Part of a small language model's weights.
Size: 8 layers, width 192, 2 heads of 64 (1 for keys and values), vocabulary 6632, 4.23M parameters.
Each number is 500 + 50 x the weight over its row's rms, rounded and kept within 0 to 999. Layers, rows and columns count from 0. Numbers have three digits each. The size before them is the row's rms in percent of the matrix's.

# layer 5 MLP down, 192x768, rms 0.167, rows 169-191, columns 96-191
102:442534527501480509522555521505439505491501651586508516478503495457529559516535498590580406451513558552443503468549517562517548559527539562504503529470488432582469503512461519504532471548542447476507510442513503528565477531557542488505503508487520484448495493524549502528554469506487518563
097:414473514527547528461473535561554476472525542502507517508533415586523517570531536486516587520478512478531514558523516515482571516448445474438498562526546563445493502500452525544390482524460489573529525386509444576479439440472514494483501503433491410501569447551548550467512566495513594580
099:475565520528474483513517490538439501544449473415459447496443467457531521551549529523512497519543435514470496566528581545395467522607473472495426480544539553504494576580535497425587598587502495487560544518494502533520501432436556510591558490589548622483516514545429460432445538489502491555
098:503512518556511591385519545533484488483456537544449526414543606518480439484562414474571570554522554518473534438506524537437554547495532516432481586473571494450496483554451392509594509562516478480475385465532409473535511552453543436494612464476389558457484488490474493570398432558546469536
100:393555543531469529513476483518500524564492520562543547530583523527496443447437433472491477444476592469568567391425504471439542537484580467438533570476495538494525431504448485469534518526465495484563447500483596550439494483480530506533530522442398490488521526442565471541552561555421556449
099:513511510428512482532535600520470458533438598467434454473538483545415501400541468547523537559458465476609430484478539593535585494462505489538407407488458469464465506505554571612431488429510468501521480538322499475469520476643491592528506483512501522456521511564486535432466528542521425454
098:595438526591417461531522507367528526578508569505492464535469489454506419564564507517546518471453546502538478571525651307522506464466568487376497569542517550486516523522473554514526544439436501519496546523483529470441458543483547482558486459510569489506496429586475515467456393440498489476
106:533522583413514522477406464478381451535444539437496473567498549545413528524557455493626471465437576497426439467510518473503491532453523384496464588528488497466432535568484430428547526509392492416526553485570444484445513538494500396523528494520457464526449467578553455478555578496493520550
098:472469506480376545483490512483467494443487549449547503411557607525432528467627424510509505437435445506496530505541516494464451566465466428488445538480505540441507508517558489473574558631504441504572514545471391487516473472510547503543493495450566450554448549524541495504584464466536489452
103:412427482563556568506515547521515467496566561512483496533433510463497529549485505444461375495498423518526562495490395552537565488512478492474476536533516443479443385471509565516546457399506573579494475405537453499581488427560392496460580601435518548523448551590516434474489552495664580481
098:469508492508474603411469523449465462514565623449611452514411550512512438496510534423510551496549449513523541543514426419605450616498564492539509463439623424501442500436531443524535504523546504423499476479462502545568470493556553473562478565481506485482533472523497507552461478494643604521
100:459446494521525600613453486479561450466483516514553428470481559466445504465553503477564438491462469467559525544630505476488526509475547568496572478460482434508536443523450531489515540489485489584469539530477465492400383575475525544568585399482510463552524500398605465513513526463536533465
098:492410470444482573502544636561440466447480494536521525534415450579525543331493484459496530512517534534383466511542448496578511515519500512509378470484541460477540528442576537564601564604440527484498447420510458593500495530621519528585487548480571500501583459467479575526468545573542453494
096:479491505501523504416563423481554528428486528529507400493483510484502465528531490551508461446393539532468542516496579467452482455555405509492490509583452516507541499472470489425614535615603457605490510508544447435512466428489567468530456455527473527602524382453474491533546486505448571446
101:506565443555464461529494420529498523536608483495542473476475570494499493535537566450517459496440500553531576549459476431456557406532549457416503511444409497544486494493557558519479527594492615490503483413527493420495508555389517523533439472489485528532580506528551463398495520619512520489
102:438486505483507548575532464478560471407443509627554365520436541527478391481521584544475486422385474394502457518557468496464541436438572523513527433499445449519567486475558564596452473469514531469514466469595487504565524466498441501443443571483562594565465539488448490540425607429503432530
104:491445516548471396477464430459461509467478457520541525492469431512472457492466446505542512531495432509415438641492552551458544380453518518500493518414517450447523467543424451467528546564434547519613569530434507498469486503505479595455417529540543437495504471581429498570459433562504439465
107:520472523516524496457440464464585595521625572479503467520426463442542531445539488500577500520521416544522455495439514514580506544538530539463538469466489519398545471470613562504567481435419535479462503491520550586521410525504517538392497529484485493508429507439481513545528483416495572505
103:480413504619455604467508472494609496465520439590498534465528461479521550529439485490431484434453505509513608522513519543516485508559439438508500511513565487512439511508457496515527434442425579487577527451482531484491534494453439534537522617472488524523498473463518541494528484471405385447
097:409526517590401571497472493515590626413517519508506447572565460386504412498469507547488533554508546490449506473390494570460553556511567489617529479488503445472595442491506459503482399469448405475449471462508554501490442483455447456506469478450564443479438542406448472523511471514536515529
098:576447450494494478530443488472454492479515568450538508538509562630437569442372518420413422468504470525553576518530536478466424497515518479414537478586437419437504622507485486481397521534423583564590447504320539502426415521539452525459458458478450386479441474510433452451469499484580651488
097:556589451474567549403403529484562530531496543542560427544429556485553463418520497544476515502447421468389462487445468514463439542532557538470399466535477490567627534492521618440433529495494497448512588458595497493531512565560525438627484405532501556517530560410513492478465551496456519565
101:585474589503485464528458441494477467503464535492454492553548458496425553490506485452538460518451457431495436437552544558503491470526536498508552473500505495541567491465455373472478493560471484453509530480512516542608437530554470459491540537482508444485388576476448547446616504484579368478